Weights of a small GPT-style language model, trained from scratch on English Wikipedia: no biases in attention or MLP.
Each number is 128 + 32 x the weight over its row's rms, rounded and kept within 0 to 255. Layers, rows and columns count from 0. Numbers have three digits each. The size before them is the row's rms in percent of the matrix's.

# layer 5 MLP down (transposed), 704x256, rms 0.395, rows 157-173, columns 128-255
104:109118169139088098122145142118124125128151127099114133066091136067118099107123136163109106157184162176104098169134119142132087119173142132142103076098194153152088092136187137126188139124089086120113156161130167085179136120085106072165164101101134213097152082144143206168116103107159128117079161082150104132140159174172163133126094129170132133073130113122125172060139139191138147157129
100:114153121097115147122088113123118154145137142073143155100120127158146164061126134137172103113101126095172160151129156111092152159137191097128151077100097130149074103110120209137143074103063076138146141130151091145098118149128157096108121176200107106076111106176102118103124237209141114146117157100116131084148080088185124201159124101144181098105167086139177116124089095103172163115096
102:154120135124148100117167123092143136128065155137151163180201171157112158085091115162108130129119142142131134166107136112107158175124068143113111187147151142089153113165192113052138055129132133113107050086128158138119099143152175085064143124160091138114148059096091106035126181069068095118151107132087095118141114108105099129138125136133101117130099136098119096070136092146157141171138
096:173140127106133112124153143136162099088112155146146112137167112136192165096126137160120148102083147113141079179203169118114150128086131112147122193162151126156164128166160142074156160130154100158186103063153103155088130123132188106128121130093103118132102129209118145118129146124165157136145084137124145100133110124196171053087120139149150172182171104124155155111113147127127107173148
105:163141143079184118223084104119112145104149135143119135130207155067108149114154162084145134169117155143117085086090138142130126124173104082103145137172098106169121114099118096075148116183123147093152171183219182090075124132143146159139170098146090149145144148134100073101098137160099157054129137125121113060167114162129102080067126091135103162145120163087127162162148189161164125147156
094:147039158128118150157135071103142095110202064142129105163091122126103123143114137181119138164145154148145117142148116121087101139088083097123143193125144115134212165119129112169124165150135116147128119118089095174160134137145127180141162104065167123117076089123107143141099096127135104084161139115136051176128103108092080111130151139117173140150117126179133111180197140137159153101094
102:131109137139170147113101158133089114192132095131193051139126105109139136185121157164163121133148133152158081115196133083126169141107164121130126210147077194177102109090140140181058179173066143201118185111145153112124143123083145144116156135130142135075172169157138089150133092086131111145149062118105139152202137086074127105131155119136174110100142130115132148126093090070146104094117
098:115136130133132126085142120146146095117114155064139146112125169158154146131120120168118139062139111118134066149147103120107157165066148179137171140135112136082176066124119102132127131144127158133143097111146099157121123158105099091123149134115141119090148086161159157099095073159094103144096137147145152047159200072104133142155112077097143133128141129147073102147127092120141119177085
098:173139129107162073074118066147081133085142056134138120185158133151121128111176146096089159163089116159163085160102139130124098143204090111139118071145108031130088121110159115175119060160074076134125120122147157114074104138140103095121116149172138192049096137156151121144159169176173101144118130176120128118114111165081115089118127144077117101135158134106172056145137071121139080102200
102:106090089159107119136165133079193138121085118056165128081091121135076143161129110104161110128202093187089098103177162140083174168143106138159123120112132130129145203145156154101137113104092090132122164191105120113134083146116155156128126115126139144029129179124084141103129169109147059118104129139057148141112130075135081117123110137106127177092118093059122136159167112117202165118151
099:073097079138103122190088150126174156098109098080156133068125139149122185105095085100083101148140163157136090085126087101121204111116170136138076131169143104098129135168129134124216175096134152120143166076152118102101203105099101130138113101157106163141185158112102113094100129133099184169052133159135155150173086091158120172158101090112142060135126122130140139145113115127145090070117
099:118106095128089118132114120117122131164107115071139031133140085139101124079186111101145097112099127096145089108161124124154107163144162107124151175078074123120067133063104161069053124090106110139126117134149065141156137148091151134131129107143123124211149142136095101100082106124071095147145218163118129182076086103122131092156092109149163113109113153141095144116113116132112099192120
102:112126151164134181126098182140158163101123082120079073115160201124158138117131122145106144123094070122126187177089116071095089137119115223099168120140090151167127092100081115104115095159120140150100103093143110120106162115077176143154141112152166119087128054120141094160050121140123129113091115089150090143177148111155140153137123099150110124109149151116136107080109156109143129127104
098:104135162104163180133142145138167146134181086114118166181165070150134147132123116154125078130077112145116070177089099096115157124144125169101113142127127162133098127148145142108093187098130173152136173185139132180147167131178152112113209062136119121131125142111139136122108085070107133080089118177185093125160143127134162118149129073124166093139147143106090095146100220190109094128127
097:171152105155098114144098108092166123129098154127166089135090133198175247062179105170100127119140130148151139105172182097122137125151188174162152088078130135115104146146156089192170132123123143179101109167149179087102090133089148090130114133135109171140161119158110097082129118143139183073090131101099063133115092160104122108141118189139107093104097106134123182154147191079114063072158
103:150105087191144092096128153077093085100113148103083116107084126162117114055126138137171107117118125129169150107145126135140105101102133081110152087077212187165150105102168083125084191110122087149158180122131102087102146155172133081090100122162107118119063112188074145203172105160135164207102091099066070099082136177091145105144086167131182130131142178135117146142137207127112186151114
085:085170101105140164119089119158123140106111147107144125108102157161130104163185170127102124157120162052097122172114099154185125098094171165155115159142079132134160114110064146124162171140147144139173129101151131110159183114078107150155128082140153192102098113108157159146136118134112155146155102125110155154097161129137182205174100127144162137084110079138173084127159108153099159087199
# layer 5 MLP gate, 704x256, rms 0.511, rows 158-174, columns 128-255
106:090082117107140181124123184159121109056156144125096087099083170194215126148098170138151163151168071083101133112151130124186136119175167136094100113147082099153125156121128151128111155048091073154107189134132180080121158159146163168126071121154089108149107168140163102098088086103151141090123166125135152127177076114163106177068136143183134145117143150096147084125169114160125163164120
109:126160137139173128091124134130097138201131163150144171091107131165149120165129162093132127095137169113074122088189124134097144070092151113183096140160135163184097072123128176122121138102121144135112150108145089176145141122148148130139072133194190170218108179151143183184119116081143074095087146157128142150166170112142093154161164113150152080167079141174155149143102132146124077080131
089:094097123082098146128114124141086205127166134133105138100094116104166132129113112121087085175137123074162056128141062065101151089132154118111109102080116151111149187125162128170161121071120173078166118104130103137149153160134139125121158120115121117185167141121102142135101122181150130111163135098144152161136208123108174093161195126111114104096092151134145101140123096115118204139139
096:129144120145139182146155142116122168102057113155135131147166154184216142143109093110117078125105069142094115138110127091131125077120109126153109131099139124165127149102166111127086123105139147103183118063153166138150137116111157160160137145159145139156183136113156149147120139194125082172107067106095123122132080108128115151098144128144086122119171139142082064113180131154101158060095
094:117147115170109125106096110110126135130094149097145122174143141087146206121176138134160097150164093143138127139122065116085143093154160108079147079156073147095125103154137113109174079123082144134185098084132144144111128178099151190148153194175120155104124126173134122089082112107137112058147100140088157138107117119126101080076132120132123128113113139181214097127127157168169082087108
096:117114096116148135104081146097144170117115129122124168126121146149154107189151108118117110161166076113013121081068179099147134071126154148068128128123143171127154100124143150104182178188172183144106142138105071151164103117139144157136172186142165128186085076144157097119165144159084094151151105100102113150135157134106132175074139098118146107160149140165100170167143126118190130135099
105:171127190103149116091096124068156060124129141146171155195066146144136150122151091045156151107182180157103122159153048176115109133120104142175149158117149111094135092162177163066179118137127147115143164155107163153194118087136087145143090162084133133110113187141142146156111150077121097110135102111104172159148134139138191123097099172157118049056128095078083132206097117088180164132124
105:163096090091185139101096191141113064164088113165183096133122161097145120130108123167118167116117193157124096117147145143168148111079103147151123090110074039131156122105164171117103143077113119117063166123160131152145157164121120103147137136073176103132121155209131162143073217062155076133172112100171155039195075139084130146155166110115182143147144139157145135087101174110115100086177
092:138141163148147116061101104126116147116114079055111093170179170137119144133071124138090177130142094103124084149115136117113073098083153190080169184155159113201084103157147111074111111192087153126179117127181103121122114152056118119123170146130069143123187148094126129162136145106088126107134124124172101099158126101095122128087089080135121135138146100132079094169139109146091188137115
098:083099172166153102133045105100167143147143100173112125107198142120154161157135146211149129071136146145160081106096145123089131141107116192119191122077090118140125140149082186141154132138128156127119110104108166078127117142113092101118124158089108179098164127145129124179077155159147178129073104151104110163153119124134165144098109110154118144140164133178161161185085126139123130094135
093:133050111108106089065107105150162153100154107117166187181132137168107128171123145135115135176104124089133101106088139133124140160109129130253174137101172086091163098121181142173108168161138165166161197134105152144132139183142092099112138145143164130141163144166180144164120149150219101095110187137163093100135082129150121068122160167154119073141187134077124160091124116178116089148109
096:135113108049089132135136096089161121133094102134132110125151172116166102137145110130112149126098094153150104106110138124124124194107118157087103149144124130201100143102116097158063145145134177105162130088124114087143159120077129127125103119143144094064076078133120187158151199089088100101100137117129146204094101143207118123084105113140135094103136146102127092045161080118103111130136
095:091148148077123083067158143107169055160155062059108127150075153114088141117230090150117110115134139150126153141179131139133133108148124098125148191139119119154133187110143121138070137150133127165089107168085091183103162132080103098111070191184158136128119139197164102102087080098117095094111123147184121156168133068140153127105115139153115134138034111090091169172131136125145177126126
097:093090130053120127159108073126131153117192142142179136130111114186072115103177110110136180116140120157152134086093125129118127071120132175097126163156118151136172132142076171091139115090092070129148063093126110124094102150123056174118100115146157129124139139123158092141143158028111095177136139174063133141120118135203145141126121075129132110152076124135162074105172114141135081149177
102:153137090091114151142129210145093128133157144088146145112189043148049144145150150195133107135131133099213085147176113133119081064120159128143150143153162164182170126101118193122144188175097106067118128043132134087140151126248082109094071112075098151171144164122145216137089146165118136108106114175081155119093194150093137163092124172160103129121161114077129131187141152133084142149148
087:049170076072137159194172089132136130145116109166139110084149147118145070187092109129149122103131148101164180170191158170154140143046114110067149112134145109129139097125094161109172087150153079111193060148096128118147162156139109189095142153202223206159137152139123183126114141145076078142132112107103124138145162155104151161081171096121105165135078139122116124179061143159117102145134
106:156136163149117116145126169126122168158118134125122151124144137138084140158125072119051117159096174193130089102174158098144101155179149060132118153047140120097132139115107148118081102175127113103076112093150124160140126085135136104098134133173127133120146080080166140163142145130102134112231143113090108125103121128143149173137188106151074143152119151115175166157098182179149114094157
# layer 5 MLP up, 704x256, rms 0.536, rows 158-174, columns 128-255
099:156130195098119157137118139150096082125210100144053140131101144113062129170121098090158124071140175058188193101132088121181115144105130148076095097126105176127177143109121145137162107113103168120127200151180137110156130084110159052154131146175122130084144079159155195154078087190132184134090118127118156097147120150162122108168112086114129101101189140185142101113150147114131164154158
104:100104104091149135119110160172100117130129093183129133127081139140108063151142096141054134107197072141149099160178194142113129159124161092153100160117098110108177175096168132132143143196131128152023186161144076093148147148210078112140089124138126191141081126076060143134192130160150110111124106110103176126136131150099119169133100163071153106134144116116165152144177111118135124171158
090:140082120111127176106135082114131185125118102138132084134140122163130117074150120053123108146140096115134122138100084103149147121137068138093163115103108091102112159123145139111132171149141122145160104152131135101152107098108121115137144066120158155168139145113144157149181099157144074173095171095157163149058121149091172131158120087087102108147166186083139169151133165113085178187111
098:130140136097154129112149128197080094153145107113133148146132189102150154162057146138151110119136138181160119124125135115113145162135097110058123129016116115134105124049167181070127100107139100098099090158173138121142131121146122153098111121111094140185169152121068041096151097131114158155120157126208152108133131142179128157112056154151109146104124135151140141149129167166157165152140
087:102107118168113087131107135086080113093193091134125094078106119131128154130085153062143094101103104108099091109105103069104090140138182097097132218085095185154119132110098142132156132078128155143092154157129165133148166114168123088153140114099154115105110113120119168057118079160129103081111142100153121112157126123124113195165130099121090157134092133128124108116175046081150165176207
102:114114173094117107110114153096127080149154086142155160149109177138068126133065098099071117136187126131150140129139094140159140143127146092106107127108097106170130129112154170145192109131117159172084112139138120141112120168058152107087140152122127070156179161190093106159156131096168114123180082109173137166125152198124076158156187115101214117094131112206118168165151059113085099117103
099:104077134084165126141122150134119141119224070157195150083070114084126077137191142143126127075096129070154120119110077192133122124092137160138081081117084106154139096184074143097132134072124074122142121133163157110124147165100080121135059108099138135092143100090130101147174135043101129113136122125150060114115104122167121149066086108161111120132133085104107133098068137173108134145155
101:121156174093168108189121104091095151092062127184149151093167120149153168138120146113150157125101108157155113126179109127121139077120204120109112140106094112098154113179129150143133120080152143106107154175154128094101105145100094148102184130158147126121118139108166146164094154151134113127148106202112174037168168102061172118138158129155087045126086115158095161097123151111097090053134
087:108126103111084129154154090110085126112105124134089120146132138147125088116128153133147126159086081160115122136217099122122128207134114161116097136093136120131149179149120107118123135151218138106126169147130121089104132089100101125128166085097161082125165121078093128125136130145116147103119093159088128167093088117117151147152107136157173162045160085085140067129106086064163178150168
096:177175120168187076173174101148128123130111094104069149156103124148094112143113166110213143166156126044185101146182144120104115151125175092154146160142084083109150136118145127091180098081080146111103151117112117168046154144148143117147094135160114152209134147199132178101097154072120136096189057086127103144126163141105164129086122174086109139151108143101075102099106073149145122133152
094:141123125132142147099112085126072113197202233179153136137132159137183104110152159092104083093105096138155119071130099144122095083136129138136134141049128128110165162148084177127102082158133167181065131105095190113112126102162128149184175058122145119144163134094147164197126098072149155115123155138234141151202173108130114069074124147140090099075131179149157105131103121121149148123157
102:155088118172127202160162118119167123085167111110129126151137182133205047150195127090101138127123124122145121129091126152159092062150112145150059141168076148126131131132176132127073121135104108158139104092114054210162196102152096113085142142156143129129178118113112108094093115096155103137078202100111135107105117157132088108183230154075166072136137160100126080125109116110183149068169
089:081140111122122175125147192183140117123095167087097128112111111097106154134135120176102140226096115118172079149072113139118196100125175094108150132095131132098153128118100112101089133157115162139121107088140057149112180145052128131157062086157172126121144131127137114172110150136132092156141121121154130116135147106117090098134151157112125063114114123119142138137151106116099128132167
094:143111145131137150131130101103130131098165161147038136191135193127095164152177125054143161143099098117088148109141145092102145169121181172136173131159176122135139155206085116142121131107173092132154119120113180069071103126109130096160076133132142172133143146094115061160069124142104136159133060141085048168177110178133131123074130096132099112155132116133121098092098098168146151123142
111:073193091182154065138132091098218103137131126144140126095096147083134160070167136109176105107141138167095102141137162113162154138129206163141132117137077150162132109127114078162178152114104131139088154090102127145094160090114148151100111118132095107158152116107132114169130110135122029120167145156133136113175099102126153148070127103138161132138151164128111077218125141120128178112100
082:107179112130113145136082084131145124106140137195079073114134123104173119105152066112171135139120104155135140175117163167190150193059123114078123062161116122112158196118123084117201097097086146146108137133133113171206096158151135139158093084116139179106125066151227164141138170174157094176110068113117133118143128140141149145125142112097117084144144147138104117125160160125063133210148
104:128120123128151126103117163128146107151148125153151157157117136166091076157119156080120185134085085106105130100148163110163177145060213141086132161153160138155104144117111174089192096100114100101170143131114146055135170111114121136132158170131133060125100197149102158153083162174133109102131135105116109092153162128156151085113075097215148167128115139131083091112088080178138139152063